config = dict(
    num_hidden_layers=14,
    hidden_size=160,
    num_attention_heads=5,
    num_key_value_heads=5,
    head_dim=32,
    intermediate_size=640,
    vocab_size=32000,
    hidden_act='gelu',
    norm='rmsnorm',
    norm_place='peri',
    norm_eps=1e-05,
    positions='rope',
    rope_theta=10000.0,
    rope_fraction=1.0,
    qk_norm=True,
    attn_scale=0.235,
    bias='none',
    tie_word_embeddings='early',
    parallel_block=True,
    extras=['some layers without attention', 'local attention windows', 'gated attention', 'exclusive self-attention', 'value embeddings', 'hashed n-gram embeddings', 'a smear gate', 'learned residual scales', 'skips across layers', 'capped logits'],
    init='orth',
    init_std_qkv=0.0461,
    init_std_o=0.00871,
    init_std_up=0.0461,
    init_std_down=0.00435,
    init_out_by_depth=True,
    optimizer='adamw',
    learning_rate=0.00384,
    beta1=0.9,
    beta2=0.95,
    weight_decay=0.02,
    lr_head=0.0116,
    warmup_steps=322,
    schedule='wsd',
    decay_fraction=0.827,
    decay_shape='linear',
    final_lr_fraction=0.0,
    batch_tokens=[16384, 32768, 49152],
    max_seq_len=256,
    doc_mask=True,
    train_tokens=483200000,
    max_steps=15268,
    dataset='wikipedia_en',
)
Each number is 128 + 32 x the weight over its row's rms, rounded and kept within 0 to 255. Layers, rows and columns count from 0. Numbers have three digits each. The size before them is the row's rms in percent of the matrix's.

# layer 8 attention key, 160x160, rms 0.253, rows 79-127, columns 80-159
113:155167140133142207163077121098055141099050137127114165200138139116140139180138130087135122147165046132100137101150101040118127097102114183132186168162150109138122096087115218123160122107086122142151104163086092085116124128131072180125169149
108:181143154126165196156118105120159104090067123057095148148069070099159093112114064125165165093138076113121122091091061079154153138094158066080155096130110119109081093119119156073170118120078133102111113155165120135088128164161113164127137130
105:167131093161148097105110110109164073105117112137138187225120134093154117154127141127206154163069094138144161099109128198161110166130125231148106121107129134163082077113122102142184106122098149127152154157045123146100172161155101130097136117
114:083170151119166130137172148074045139106147149140137105120102116164055157143139085159124127174124149137068104109176106058139162087104174069140160146122120104113148069127090218142154070114178111131131113085149104100135111060169112114141152115
098:117183152074154056102100075142116116138134158121127096103124173078113069156106094153136147130064162129086164142158151164137103093134130158152116168095134198163163172143132086125163181149113132113118146158140174169125182073153135179136062149
103:110174170140157109130109087127173097104197173140192114124111166129113097100099139128070160134096187142094135120143103150107159116143097098099146145161107145167130145100117130092086133205134160126145174145090164171148170085122103128138135167
111:139073112107160157139139124051066151148095148108143107160167145093138145118104104129170117120156129105127132148110139041082132054105174168114161160123170091084154112105109223133146099087156092116126108141137059134108065098123150129178157117
112:153106089153091109151089102118189122120136097192128088180091145128191114139101155119095147122085157121139098064147143105104141088146095145073111065149144099141067162111129124024143137161130113106142149098091184123168168129173076062134113099
106:088132106078122160076123174109186125151141172079086158089087066061105086127142166105116087102144099130182114153062117170144129206121117137100109091100099165168068126187149103161130127158143096134129131124093158137103207221149109129134112145
100:124124153136125133067131072155166167147133118147137162079148091105121080161140146109129103085132088162217162175093087219136095170133079179171174184157112170179130180127138113135104196156114137111135099130136145153126142173114143164157103184
096:134154176133161093121127116150099153151134114112135086065181119135124073120094166164154159100108124140165216164133156153111115171114180173138148191154106125081150131160150097148120110127120118110125089104133180100112121132140104116178128147
107:110109117117104212155167151077096189116148127100190114164148130089103185107129154137107123109185109133103131082113144073102175124117168119159189127098126075125115101054082207133116140106106141131155113159130074196112127123138081090120176102
098:103123150125140068123139137143104118161137142198110144110139145126101148186133109099115159196069086133133145088174135148134131188147126179206186104103106084203138123209130148187157116085126111191124123099121173155125163080127103112096106137
091:145088128158152077104140129157126121135127141166102151091102106138146119100084112105176168134118136141113108095186137237156122094132184143143112146120134115132132159150074117102132082127110149094134092102175119175098127122170125062115125092
097:119149129117097160161163121121101129138098095151116184142114111128133162100186121129103114111174142175164160077076134173150153140126127092137125137095103128160128069036068138108123132085077123106134082108230056155140114120108165135110143079
100:127144050163165185147158161069210125146166090173137115088079049206086110156162148133148126139109182159087097167107157062118091118130116128168128159167140168110126137142114127138109149098139076107144117089129088050154126121096112134153124141
103:123094121142121086169093146105155162099172120120128139119160124114103115141127079105125173116121170170090113156124105147127120133087101145104205133138051086175099031180121118118134107085113148125138139127159091131167128118088162120076166154
077:112143178116212117111189116128030139088135101093132117126095105161106112172137102154165164126126154141124157061142119069127095175148086142100076171204134147088167157136137121169137091144124140141187098139100164096158107159154156140075103138
073:089113115128162125153085134174151187082140173087181123114141154097152057156132119058066115164104102119095140100108165143100117121171150135140151139173163135112104091139110128127116123165106144068144179124086150092162121073094138145096146187
074:093112103154104136182084127159151181125136163147187077113143122129134133100148114115148101139137083163186113092114148175156146128127151162147174153141183173104109131131103189079148183103128119099073183146087148126157105071073072157131130151
076:123163068163112111125131124137211085157116176150139143134137167099131100076091130128111092103168119090114061174110132193058110120114160109164152068085094137191108087123154127106101043118144115102126107164184073133163117128112111144145168166
095:115129129077087089089122096169107108071055105157096202170107127147161138094167098136139157183103131187104100159115107090199126054162124128128150066151096163166121144154111169182125025093121097114127074106091117111122152148141114137121141132
102:139185155136114093120141092068150160153164041109082192148144129128124134160176089102100150151097140129127105165162073087144053109115068169163092078103146135145143137190101080153121142128128051161083149163152137142112124182169122111144113088
113:111105066169140142172140099133096152138133130116137052103150138131147123088124109136183121135131095123174127118106145147138100132107170168091160183137191108078105098136112096104178152136121155090059164145092190099155089059101135154131143107
062:171119107123108211028125087182108113158115101099124171107128152116115115101125120122153104142141110078151117139184121137073118147163108126158162201132128189129082155135107143141091078128131150115130082128177072082129100132076169132130140132
144:155113111100129172102104163108150120116113133180079196141121095113092119074141193124070147145120143134118078137094115101130141075128126151144088121145085108176110133164130165118109072111159096130173100094152071152116150153193125127184167079
094:152152144122126116184060174121224127088150173152121150140130149097127147131132173102091158103144137140029088137185151126169146115128112128100086123076124136202114136123138104130107128141134139119164144151089165095125167138135131104136160106
102:108107152156095153152144130111084154125100104073139063101138145118150118145105083121132155115100080105191218109128156103114088125141119175106132170111139092049120137121123111111149149098070167124116137128113141113122105100063108117132102141
124:126132128131142152117114165115095119111129089140115173205148115092103170150148180161108141154155097108114072104074137106151128092153108145109104111152140071186171115142102178151149094094205072109176100089134114161085142206187115112169128046
107:128147108118093161082118183129136087135095135168109127122158079119128115096134181160112143133121117203168143170129144169132142152176132128172096136160129049172175109141123127140118080101155108138185103114134100167112170142157126139172137098
133:071066165104159078176114123141134122147121138128129162082183201090147093137085127127145134087085184158133162151152155129107090168145165179131175092083098188104088155104135144071116125109101167132084198133123137117206091093105138167102097144
103:129129110103141089098112151179162132205158136175129192134098136118144052124081101113120126135050188134087137145108107100095114016155113104146103163118103197191125127169110145130100147140155158155145099114160090168138158145118106187061159131
124:135071110130116063129208103171137124165109175111220120171143140112115100147162066112145093142067172131142184134109142173105129153090131138148126113058105142153101106108120128146118097144080160134101157136083116170146126056105169156096093167
102:104121117161163045110137091089114136164129176107099099120076179081146108151140099144121116124120153163180148096066114205151134149129195115110135175132108169142152183130146148129151074185097137100109155134075143143167148110078127176107097119
108:151179090140119092136158133150133057130156206118116116107093145148129077128151083133129141118110126097126109163166075132122148206055137108086111163126127141112139139133188123116141136137094178070110090142112135151134132066122152110118128192
109:106135107098166131147124103118190130081172123099169162153122078118131117146123192138148089105127171181190049105149117190159156162152150138179185097162136156153065131093109097109115161135192037141116115103185130143155118209130136076176128139
111:105139117105208073151166144107155122131126149103167184142123190127189066141091087149155132119108136166160118135150106141117146137122127092127148105123078155140124126106112181095136105058080109118153151160129158150158149081092155150159104160
107:175104148117106102124111146139138173157114169129194208111101174107089061173132093091171169070117130179155154078145176104068158157137194161128173132125117175110145102092148173105102133127097119110153134104103108137135140118122163125115097141
102:123170130107121191155083106151187183115137087138121191107126114146134151125111178109115110111131132196117096091132143151126129119130128135146198038127136141148142148105145101060084179173190111085141095107115142086140120203120119167132177062
097:184135098158143133111154161159169158138142067121076106127127163175140149153093076079133115135095085129096115135130085116097121127132112151131127178141159168117167119105083056105181142141119148078096167103116135160146085181080109151048132128
108:131109107137094103138111174093131083100137168171115113138149202110145120117070145121113118102138157163098145119176144144125114164125063104143106105049132064153104136062117131134086089124128153121165143142134131142108133166159091083157113144
099:121112076116114128111110183142224136124114120158116174164122070169137140079137188081115111133137157192113061140127147154194191152144167145190105134103125124184106166173092090141089107156165127145143120109121116158091173138106159088107137102
103:089060099157161134105116116121110146122106223093116118128103106100109107131122138133138104126148086120130123152092157116162110134156190131075127176142128079092089089155097086120135088140124134066133146125099179081164160109144095133124125105
108:123152130098107109114122108109119123144076119087098062144143112132106088112120084157112112136119128082174168111065135065120134048091133069108126161117115065149151123142162150167128048077111136148148114130121096168124111089105136224156175142
105:109131135137147112074136143143103141120106103125131131096089144169107110116152067085166100151060156118111118164175085175121099157104085136173053191104123187182181114151143164176130126151110125137108091109183118147135142120099146069138134118
105:119102153147104157116132124186096111151113156092085098117133100141108123155156096147182077119162072092121092189058109096175084176128149099165055127116128117141138122153151111168112113187112142132112143108121122148118102092101135148100097131
103:180144134151128133176132181147193074153192111133138042112084137153084053206127142131134127113123143113163124133119108131109118100152174138161090094165103106148096098122165128079115166150098117089122129169125112139165081103094098107122125183
118:127127143133153133152139198151100142094061132131147166072139128114126155140173106131105171109092137183126199147103202172159111194104098185136117083135066107131101090117156131122121148098078176125152136130151141172163152155103117120080078130
093:087148104089084184125157168170123138202122151148101153131141088075144114151108124079148174137101107138081053188142086158139138146118084167173122135118166101154196133215094113108115133137175079143132104110175162145126189163127128112112150138
# layer 8 attention query, 160x160, rms 0.252, rows 80-127, columns 80-159
114:091123139147101072125146075096104139100096108151145035121123135168181135135089089088122137094111124116115144141108103128116074145193104152147164081144141111142119088110137104134155131133082118135103139182091156092154136165143047125189153102
097:192129083156112166090123078142092126119105130149066149160129127107144156134105082100100154146071083127086150147106137107142104075128141110117121142128148182143159119127082079131130129111145162108171109108169114134140081150124121115106113138
105:137095120080118118109129182145049137086139178129117080178123195125106119125145065131131120124084145142166068148134166118147110144115103118146102136074066161140095178207103183148143081138089059143088117120128107069127101091156206177128079109
089:131127138137147090178156092093187091098127142165086151150148084193157119124136088142108084105055099070108125168148184182128117123073166099120122145089101119102123116158140089149175120126112148134127146106119179126113088115105112152051131188
105:110130093162059126169125122106239137128117140122169111162114131161122092148104109115129140125124079139162128125132113208094147162112090145149117152078124144165102129131144173122130065154082159154128165127100165123115202101140105171084146162
095:160128115134124099110093154127031127139115173151161124125146194129148163081089150095087117155193133126119164136133113102151164068172168127124091160150157136115151134138085197091142162071152070063100065163054099149100050069155122175169171176
102:148150082129142118121029092151206067114131125110163187134127125168139106138119161136171162116131153139120078116134116135109145056150095092075127144140139163108134132105059075141111177143123163091133115156114157192119172141156134112110168126
091:138084134144138164100173072133176083108139113148094104160105127145094103158152110112093133135065114108180093116112165054115150112112122110115135153131083123157097164144088119141066149151094100126147169064143150053177149176135084111156109118
085:137119145106141155163144034068166148157176128101094100112189054115115160118149106176146109166086129122074197116099131088128149109167172137133096098180136098121132114103140112124160148156181180139131216084074140065102133133084052140148095127
101:108153065104160141193158145134102142144111118087154128111126124094117132116067164161151109120137162091185089198183134113078160135117134130184122074154124065093153129150168162102134141149116104153137104133127158080123173154135138117106080171
099:145095150149070094167096133060122176130169186146151076161165161117132147128066126125061128139155075133130187140137097115143139128142119192136089147130135137151159136122103178110118091089117173109103132198132154123110111069133114123137156151
092:103077145123130170134182155144129139115140156148078117119072145087095177110194073126113085185093192086068173140125153079110145109143152129098080153127128094099119154131133145106114123159162122100093202089178094149143086139109215152173074155
090:081160120179159133196140183122112115158134168148085119123093128140135082089194134163134124120176155155094173176134110133119119100087109119067115132122135052106147140150133074135160118173113149103112119146117111158123122142155177137102136122
092:147074188146142085138112140090094124138174146113098057105177154117177102143132127150119171103172125183084151049145095118181109134143131133084127128137118165156170136134071108108073094033126184110133106167143118138118162134098153140131153097
092:155119163104107186057151088128120171153115069114152163109080138141081132132167142152148115118094140131156070162075173049101128128117140122139091136092096091116136151159131097153127155123131089166126100109126139052149155095125077149199039111
112:139138109171113134137117090191204132139115151118158097086123177088110146127071076087167170093117123093093135175143054190052140168119106148176123121134137133182147081136107223115101128071050172132099124126151153137122170139107132111143125131
087:113106102114144189184105150121111111156144211110114053122126114102101102091072095164079100075132102118193082112100163088112119116127156124189163126140112134116043104156122118157138100166110115097136175161127077140150109112118122152100119118
094:123124180104109220173119183088130120111113090144057128108130132109127222079150169147172106146202137125134146135127162096135181078089098147045136137125142105103099135117144143094165170078169083137127133141113074145128098094108143092137133123
098:120127143110123180185119206099139085090131120143063075146162080135141169110100176109120115124180132110119123079133157059128171045121122149066151112166126137111104118142143108085149136093194131134137146115101059099116061131123186118107180166
090:144178172133102114127149163102118123113156083146144194112110165127159133143134085108140160178131126139095172129132087200176113193113063143081126145136142180150206149089126104132174158093088125151120115142125184098074150152148093114093165100
119:088118165112166100097120156095114117110158135136114142123069104159108162160153115155149146158144149121086155152146084088137164103115119093101077128113171108099082156144120150125150133162184066098101162118127149161155116124191159103153085090
099:125144107141147066132163155164212143159148106110193105163146084177119150164129108049137118138080117083052157176118133170072133140162142082167079099121142128107157101162165100116136124149134139152111104120141178098131146116105117147121142096
125:075070101108131178146121144164132162121093128090107128140120057116104103121123190124153078082145158171218063127114134065129194121135145143137147115121091106137057131119137138115057135123199120093163121115086120068168132093100160133140097159
093:128193179088122166170097111069103112070108088140088134180169155099142184128155126170129152163205106112141136063125145099146147090073089119083153097160138108091120125133133108136168083055154083155148147138135063126106089075132171116138154113
100:136103134127139150085097129085111146126131144139111200168109156148132149142078178123179153168164055101083100130100099137097099066146084096148151140105168083105165129085163142159188144134156134132144131129157145139125115159172148139112170043
114:149203110154130059137094164168177119140189139149204147138078154162154105160110109085112136104136154088047113200144086193131103160140054136141126104138104149178182181156127048125164126185070104139088099141160145121119165172133159144087145140
103:110125086129132204164102094148122140101106102119108138111147084117147120091153170159113103092147190200205093126131138126153177127101124109112121124124130125132092102096082131126064137171157142144156103098093117130147163104109160078151110163
139:108111143126141169126114099091034129117106136154145078136155128124126211112159108160121127192139103096129117063079171084110162080098116096138141108170198054084164093172127190167215098106144075148147121177148093156144105107162127120136131081
092:133111176122162165121102109116097116160071078148084167159114063132148150124157125156159183175096112073151181136125122145098094167085136191122129126126132119112136151083174120171132145091129164105166096119178113197053109161168127102096185086
125:124164094163134099178119155155232150137150156097164116098108129137137076086126135071112111088075153129151125146170110148166164127152140122140100123118100146127088134105118149063035223134103168086140159141087146109159128096061102157100112170
119:124194133141183159121115087089175123122142203141106090135112172147139104147145165176113128122143043090113108135157138106097048085092142127108068072082174149096134138112153090122146120078133125104133143094162184107130096123150082111143139109
105:152177172089124092097111066078123138142096127088100151099154136158164158180104087111162119122141149149138183087168094151157084081151160178066196126130118202161121141122135094102084155096148148151118150192136115149123123129098193108180157161
097:111080151107087107137136115177143120123099149141128142087121124126119140166122115102139149097032145154095190089164147136114091074157103154142089090107090188108087113099118145133131147106056179087091139150122088151133174187134076125184138119
096:150141118125094128125174106112092120141154096173154146120113116124097113115099141113101130106102079174128094088124154164120104154168139135129123161142135154195163108149099134140121073129085108115153110142135160125107168165146097140198133121
105:046128103136153159090169144134132147150123177103118130076155149120109147139093119124102126087155144083092159179122145166120131161084128101115103143158091117122159140142145142160139102133049155121118108132149139089128178123111090117109059131
094:135125048168152075130106137122093101151155186187168041174122131113160092089131102150106128111091136107110150174132085196126078165161115117062158152146153129117164077111080109122167142116092185138110089161141188157126138143097147135141151141
095:138098147082170160073104085162138155111121126135096160162061073133160148144160118112187117167114122084142138163186132125080065075134126179140111085100121122111115156105157125130141116156221144143162125147130128159145132102156146080123156085
110:136118071131104157139119168145162081129165163189153097104086138092117094138137205143131151109153123120112121157056149127114137177125111128138079104153067080119151163111157073155066096186155134138146166070087136110165186120137111113103097103
101:121219087167113122163150152146125105101183130138211073120091121093116023143157125142133160093199158073097159142126101127158108183158120120080138129165128108131096103115131041121086116094142052105154115118074154115197098141153149105116147135
094:207207097163130117158169129134121116140089095104117119108152145151142115106085108129134115141121118132149132174120109129118141163117143145090166134135118141173213115184108087119115168100054127136141102124132135152092115069118146124113097160
098:124107105074135152084136122071075108121078099135090208101163151110130108135154161156139104085148144157172098149091183132138094118098090095106167114086090160170102123116101096162126062181091136103092118073156112138164118186169146089133143092
102:129143106168135137130121143151157182105117146091111137106090121123176102120150050075115145112078175120152113122162095226121149168140113139187137087136126198137111099062149148144116161181082138097127130150130220109171191161139159110118111142
101:088102137153119082129059175095054118126145213144106093161154136123176189133104152122148116154096132123113106070129132095127078056153119191082112125143130180102122134110117171086111168078174152138129126174166108125118074105113192120137184147
088:092124177131169123139159082154079142146166140067060130085121171123117215139103074100095161128165111140101192175158143153102125077144169133125107134110146126129116093168126133172173081108103098162075141140165164191104049127104096146169135137
100:108176161113141113150123097095120166146123117130183128177133118148116173130169081092131134155081155122149152093121140196127137143144145181138157117182114163128111132111141104128142165135116119124134164101103131062130162102130153116141160110
109:113174129167132140130109118076218175126129143102142174131158121141150107128100164114137155151121111127131097099113125152114136131086162181106111157150119098163092113125130092076155184141135171146182116071116108025137182121162114138106118114
101:091165152164117168135142145156137186125114132140080188091088068167159169134154137091110142137100123140144127113147165172149156128136086153117187100214144139178185085130152064126120194223166133186177154107150117108134178197086114092085164134
109:096119087140200193139149114088110154099107123094115181122123105118074201118173139132066087149077132115142131161113110089103133230158145137203160084106101162122147147157168104139102107150154072133156174081134187123137111136116077092175113080
# layer 8 attention value, 160x160, rms 0.252, rows 64-101, columns 80-159
096:115152133114109140103064109153148124174151162121176111083147167123106068162086177144151124133160083124173197142181093116111136175154110172174138114097148148078137120110181197099139155184129154117135112090141198153122158138143176085089157208
113:116061148081078138060099074149103110134121103146050150067087132106084180117167097145126115181106123170137127108136162099140147112132136163090176090153139206132103098127168101164133113141170189171126176107169106154089119157138117107157122137
113:113136126139072135122128189193057144090121170137132074118080050122190127115095142089124109146113118145121153163137140226159134127158128109098140112157150154172174120121110123109109145116117155087097137143094121068208137161147149127140132127
099:166174111128091139168160174151234109110158095090111093126076089098131095165107183126120139133125132114094059121128153126078132160140132086108073135158137109136076162115127043102073170124142109112155149101129127056091180190159100146099137148
102:147216132094125119126129162099135200150116090149155113133113190124127079108102104128135095112087172135115112082087153080115119099210103185087104195075079165175100181153107156126112086143076133141153123076116100101113160112133107139134147132
095:075139095122147168091120066181106061133101113181132143047066144164090156145140131152150116163084126153115164137150162088131136166204114147125190147160157186141169141162113125134192100159171118145118154118125148203115124113115129147167121129
103:088188097167146077095072084129142131094180151096143129153155151160170079159074188151114131140094134153131138113157115186139103108135092133117140129150147111132097132167112098123161149199150185144123104185129152123130161147135107109038141179
093:119211136159110043190177159130164091108137097114105132109160182146204037117103125141156131134072111140160087169117132111152118101160119119113075157147146119143193099117106106087151176081105175123134130148099115101105160101122106168090096118
097:092172136196153117147201131120139099156118101105105092059154139145114074145164158104114129154102169102145130206155131088060168087163104129094090147142115113144092130149133106122127123142093113080177168111138136063142094110120134156073099106
089:155171166139103145123141220101169147148114115125122119179171112151167057120073164051117154115133087128161112175062168194134139132094057120123071158103105082153184038117114151134081096128072138089119112103144100070136238069120133145098132138
087:114176163104174180124086053158123129089084112131135181072106146131160166126109129129095135105110143177192115135161132146121082145163124154152209164109141168153120117102126165165201114178106198146118113139120145190162154090160122074118154139
096:150088153108137126146154146106177110141155157096201133151115124056110151126163181102161111156129121136155073075117209094070150170138153140120131094102119127095104129101198131110136114115146120146098201098114149113135152103158148136125093187
105:084154077124135098164154139155157096111181160112090187077139099131117125086144070133117100131169167153136140131065107206170142182123071148121196106117132173186079108139129002130163080127098145125123114142123161132170140119131099136129134127
111:077125111161147113148133101148151110140105109156159150073122159159072099167114188071158111124130148156130115150185118106128158100154171145159149091136163122111096204120111152095091151144110118088105146134097208118209113073104159111110101159
090:149098089138084103067121120131161160135104100114117077106174143139174084106127160118113123141191143141220188178073097154147145165113123146139101155077108150144142115178148180145125097137069166115144160141166171108071182128106128094129142179
106:145082116126066137096087138128183150130088145143214137137135138178093122135133137088192114147189088101173157149147131142130126197084096113190096144062157106096198153147166198147116136113086095140117134110106167128141140112131150129124120167
098:087149102148119095125121098144244127085093084138113120158136136146119116159190146080135166109085148133149082102124085170161121099108151113127157080131172132196106078136097127138125097120083159141125112139105162172125159087117059136079184093
095:115052159193131045165110080111124131129203140161112199112150155129098097081082125151127138138044124120072099152159076142108100057128138124133161107173128105103166101111165105107118173095152183167100118116157111104113151158132154165092141127
108:175071071140104113143138232118075070182133070125106117167105128144158139192120110131150084136093142130159079099064155117154115151146125132154125172086149113179120086152135044121140086150192093131105103113098112148100075109108120161122132105
097:167155059120129110132148104181119070095190133162059076109075084148142109156147140176121099117103144126081147138104074078193140137143134112125144139167106167151102149221117094116131097146177096100131062101122117123098128164113112155174120122
101:133160108148161215158114133177097132118052077131119146112107086109170166102113157159091134120165140155160107160186150115128175117107133165160123112123138078114095144143135196149142121119105109099174068119123127138103138144157120111092133156
107:147164085135152140114147172137117128132125144099132137159110131137099114141145142160116164082167090142164094147142163054143141138102124117127103123103112120166114086174087135137148095164153083132126133127140072125185137117154123099041084125
102:169090114079102149121154191075094124138033092140142137157151137097156192130140126084141104150105178153164116115109174085163168080139110177164079147075142090104168141134177225141114112092174111121096116113150078163117163132131125103159142130
093:133092094132176151125139142154113088118154107141118112122146109118127125130189166141109098108190136140145140159151102139154137155105106158105133153086137144142116139189118071169127095141165061159137153175162083140096147146156161108099060144
087:112155110167131097151131099139116116083136199151120113106088098107135116097124171132100142142061123123066100156089095101170116110143128106136152120233115055127155121139086055111118179146172121129080121162103104135204113191089104154112135097
093:128101153136113214139100096109113072117140118108098128139077126147108195130117140168141113151141135134103119125127216098106146108138100144142130109169124066066057164080162099134109119162171214098122075156120112142091101115111111137164168151
106:106121151126178140117117109140212132130142130143131162022091155156067123151124157124119167083101150123083077133195058099103141131150132086152170104154136146153150124126142161153099116095184032143122120174157113182178194135139104131139176129
107:122184089139140138179132079129189133114178118124080229053094102119107095126142151150103116111175123146078118181132136164112129157096121101120119129101127151195106145128098043125151186119034148126148161111098157089119201138128090145123143144
101:128104132112139064071097130084041118128112107153099119223110168129177147156085105127151105148073128131100124020146131157123090072116142148109113137101167219157091154115144165108165137125189088153106127178151083153081119167124123122151155132
093:129131118064149138113173149088084129175084079135155099165184156099137185173162114093131095137127152127146153084100099095134137115150179153152111127040161120103140170106115208156133098096147077158148134132126164173085109085092134129179114106
101:119115112130097163105133155198123133110125124133095191090094130174131119132122066141122119099143125138130146164164103129097139116105104130088170116183106120167190073158125113111104106108140154127179102069119100137154071126160155130123092123
102:136106092177128099152119207116147128111091120163086220096075086148113170097148132115136140156115097129085100219109113128129129098129105172143071172094099067170132119159093093134122130143144092113111062027105103079100137152143104183142119122
083:104173140079108137179109177096120173135126142135125145123169143125137136135166174148114151080167133177158068212149139173079155159095102156105095028076122086116152112123104146172112164168084143161138138132149096134157183149124135100156141122
094:167112107193145140163108126123085134114081107127149121158073105128113132116118130162171118123195058145117102144090156047167138130100160101129173169109145157179135148173094108120106106133123104081129111110133042137092131103102157121087128142
106:157150140125099153151159155089135156141071121073121168089177125139152186119131182160114155121166151135207067160121125150098166183077121108100113120149120110111060137122170139141125095107116089130150154184178141128169117113125134129222124088
097:129095122141094107108119196097121069133117157127175122101144124116152104086208122106137145135100062139111164205146122126103106119168104119146097138162140054116142116075120147120148076102118116121135140138133187122144147135134130195081109135
105:075063139106131170103129117107118095086112125164092204155133087137095178105140153130107147090162179187101117147174173087150203066159113145136080108160078072103115084161137137129126094187168153182153127049110115149141150140131146035115125141
100:102189111106157109166088167127109141139109160145182072151141107145141102131156135128143131110199088124113110126178165094190114120086134103183134142084133107092165173133081108137097142104046109077116142168136027139139157139111182146103145146
# layer 8 attention output (transposed), 160x160, rms 0.278, rows 64-101, columns 80-159
115:108162159180104159123117126119110121126098156193155164094170156147102088161103168136137128141153134113135119136115102172146166126118115110132132139138198136092110230120175151140098178164100173120136146138072135130130154122130130097108081113
107:198111139122107136084098107180096113134071157125117147107115132133130186115158091162116120129128075141171151154118145115157150152104100175083173078132091169160118036132095109176121092126152170100117153168115070178079149148134123091134232130
081:245112144120115129139158177161074130100088091188117123156094108117124154100102078141118133175124061162137138129125141122150153126140037136136136174123151122141138028140129115095109146086127172112123118149167116138103095177094095067164240141
099:111157151140176140106093115129172134105157155039110119138042084149123111153094149134124127153074126119122133127183121109131148128133151111158097133150132142121108141128115089080100181168098123146160141161142077116081142166151132152108098114
098:121138125102156179067188130150166110106123128083147109138092134088138078211115122117113087155095150158121125108145161125167127067170084132153081143114151150161104112132110168173116164141116123227122132116081082110096135090132136088117203102
079:147133129091117172137110131126083116132135093152159172043110129127108157130148107130193107165100053158124135138141087134134120125135091152119182145115209118138154119154140132133157106108149159080114093175056096175127117105162096147141157162
087:111176142130148094112127124153121098107133118104165159101122173165174104160119147124104128112140110090135110085120095181172131136165102062120124141143142188133111171151231154142148218118109158142131101158065147130148131123137114099127186113
095:122145163113170113155067157160185094116126150157127119131124084115140122161116119130128117128063073121101140149152166093154108093160093082132137128119138107120164078128082173112145179127158238164167116139067108117118139140110145096154194133
095:123144147142166101120126132101179132117133178095127082138097082111118136119092196138146102147081082131124178152144130072118074104138164160134091126126133116166110135141111102110158148144096173148175120167112105121148133112098152169089000161
088:137137134126133123128207142166181154123085120116158094153145062135077106178104144066065109118119161102119136162086117126168103119135091105173029142103119147130166064155072146166062118100129158130139132118121162078122149105121123042150200106
103:128164136092121148124109098157100143126138122116162187042146163097128106138168120123115151112159122144151105111142158192156172148170038120167148156139175159120143133124125174207150173119086176119115026101085143130102189098125111094129178158
106:161146158120096132123127131103139146109166117173149112121124108099109143121118156124132108113099123113121138109131123110082132167121103167135147130148147115131081183122134105110115165170111114095134185109118140134072112132166129148160074099
096:187149117124152097155138166139181097072164088210074148106134130137132137165163111193119107156147105122119134152075080165145122134163065107144161137124138116135118129189200084144154148099110165118097123144105169130121127110087084032127173139
077:196147146148098124136143144123084130110115101174119145101141115171106123138134114148133117162159059157101128128105124099166131097154124103077119155155147080115121126139094129108133133096104159100122100167137137099114125101077084125121122153
107:153123137176135122123162115137166172125073173114155109112167137175127065123144141130095089137132188074164132200100135188196148156123103092175091107113099165133134089154110167188083137123070140115120140147081134152101148126120142032099222087
102:043142102138091148130163127112129172135134142123195155129160159152090128108141162095142145083183136088159133116105101163084156144096113128127080114128150128104136255088129125122096138133053087091122125113190164128150116121122111187137027122
108:090137086087131121087173096120139166125150101090146171080138151169137110186173102136137153101090165086132118088115147181191134149201102086128089123130148161162169166176174148182086154115084112191094071105137168115103158111100172098142119142
088:109096165148090034153068138141121091100123196096107154120178127163140142144110125191126180118084109116066120138148109104122085109116220129110154089165128116138152067087122111114081127120170176149136139130096103131200120140099160174162118130
104:183106126103121119109139163089146086083132099235089096181110110119119137144117073139089077159124127151143142121065098091144118116131123128162119198092098118170106225164129115119145096126155094109107150128150119144101122135123092087139099097
095:218097121154151130120114144102128097138102133185064150151124114162164125171109075165136114197111132164120093188147119116190093094118146101143140143123125098146146028132170134102121130100176140150102136129111082163144092159114134047112255102
113:174120095129164173151157151128129127169091112083146150104139121116148123130131125126117131124148137154157126162167186171158149160115070100153087141109140090097158013134101184126123108113137162136165061123108139129108160168154141069103230171
093:153175097137152170136174129155159125111129140182121104099122139118128145129103161085121128062120070188118090170092182089111056156127140128049065132102106128177124153145108139150172118143140133097139107109223158087172144110151092140115118121
077:170092118112113168127198149081087169160096078095192100163108065080104155139181123112097070095133124130193143103123137078153137153156053159185111174105116083117095100128022199127096059109137083145116162119144120137075141108110104107150196114
101:240155133158113133145141140127161096111094173178091151132111149139120133107149148149062101119181134136140134173092133132152125184088130122117085107136059154176132050114142119147154073091149101070146156147143099157129119151105114033103211129
105:076118141123104096160094108124095121124170120084115115122127115139160167121090137128170182120131083157103109121164099112109102121149143125132201144150172070132175132116168076080125188124165131132082120122146131114184085162093112253134090111
100:138101123122117129142099113114092115176163083014120106146108086164136165092110138138113082169169092133190107089133085095114154125082140134113186147137093068084091058118096077128126097157181141063142137145111135139118133119148101212111079178
104:115155149123121153151122113111143130185140141089131169030150127124073130174148125147187169125099093148089080121168122084113056126154176156145105088156207120158158092102127133155098113087127116156094090168152128148162166144103163143122064163
113:109158111136157113118120139141179114087168131010094172060132131169135078170154134142120099132120103116089133154166131157186154135109115097122109103102137143141132077162117109125141148116073163125108101131111135096137147123123119110125191129
096:126124125075130109074141130106081094127136109163124087179071147096156106176155052114103101156121177104155140046157093126149123124131136119144126143101111191188072161143158189150162096123158050203142174142132090164105117108153165082145166082
090:186116120116125190086171142093107133146087084190135134148112135096104102144168104121120069162124185120125155110106147108183158124144107121174113175094108132109107134132093210153137061104121074163128153123112113152076114100121140039106193117
109:170116113141163140162089154172155102142090159191124167148152146111131177084096119141112157079126084163126124203138191125073131120107112185086120082121144127135189113135120118095153105098165188115134119119179083141173164160154132117123125150
105:047105086129099118142147162137153109105127117065107164127075119158108141173083115094104127120131135151120135144123089138144135156113152139128087143116079108171122127160107127120103098152147111137115080077172127130155124135124109221158116116
082:172118085143084133098171110110114172158159101091129074197125137148092095112131149089181136146126135067136125117081143129137176119151130105110104132140064079118126111147011146077075182097104120107142133088122150050141150136092185083145074099
100:101106103097152128152142138143156123122113089094157154152125114173151096123135145126168093154110103094110086144120193156109101146105161152152099126107139119096116150115199143182103083118134138109167098072151157144110174105177083140170155096
097:153130121115131120094151128089152179142152125131150079124220158128109123113152129161176142169172164115105106142079150098126164134126159125094122128074108052142102113159100094117085143101066089125087123120089176087114099095064148087147176089
098:122161123181141126132129129103148088133172127075164081134147163146127110139103132140140155074104152071115140156206109114088108135130115152137127111151126125158148124104132107046098182089128128112127131177089123118158103106114140164077206151
093:114166103167098095105159077088154142150105094112145132116086135124174110169152151077089150124181139149141190116115170180146111186144126159118125136113131136123168165141130116108100134182102105148120112131138177123086178128151139085124065114
098:157096118125057133115154132131158135099121154105101126176146071160099063128125143078170156175096102120078114148103155104099110127112122117164076117111077135090121111110037160134069110162122202111157155100164139094084168121118128174159097118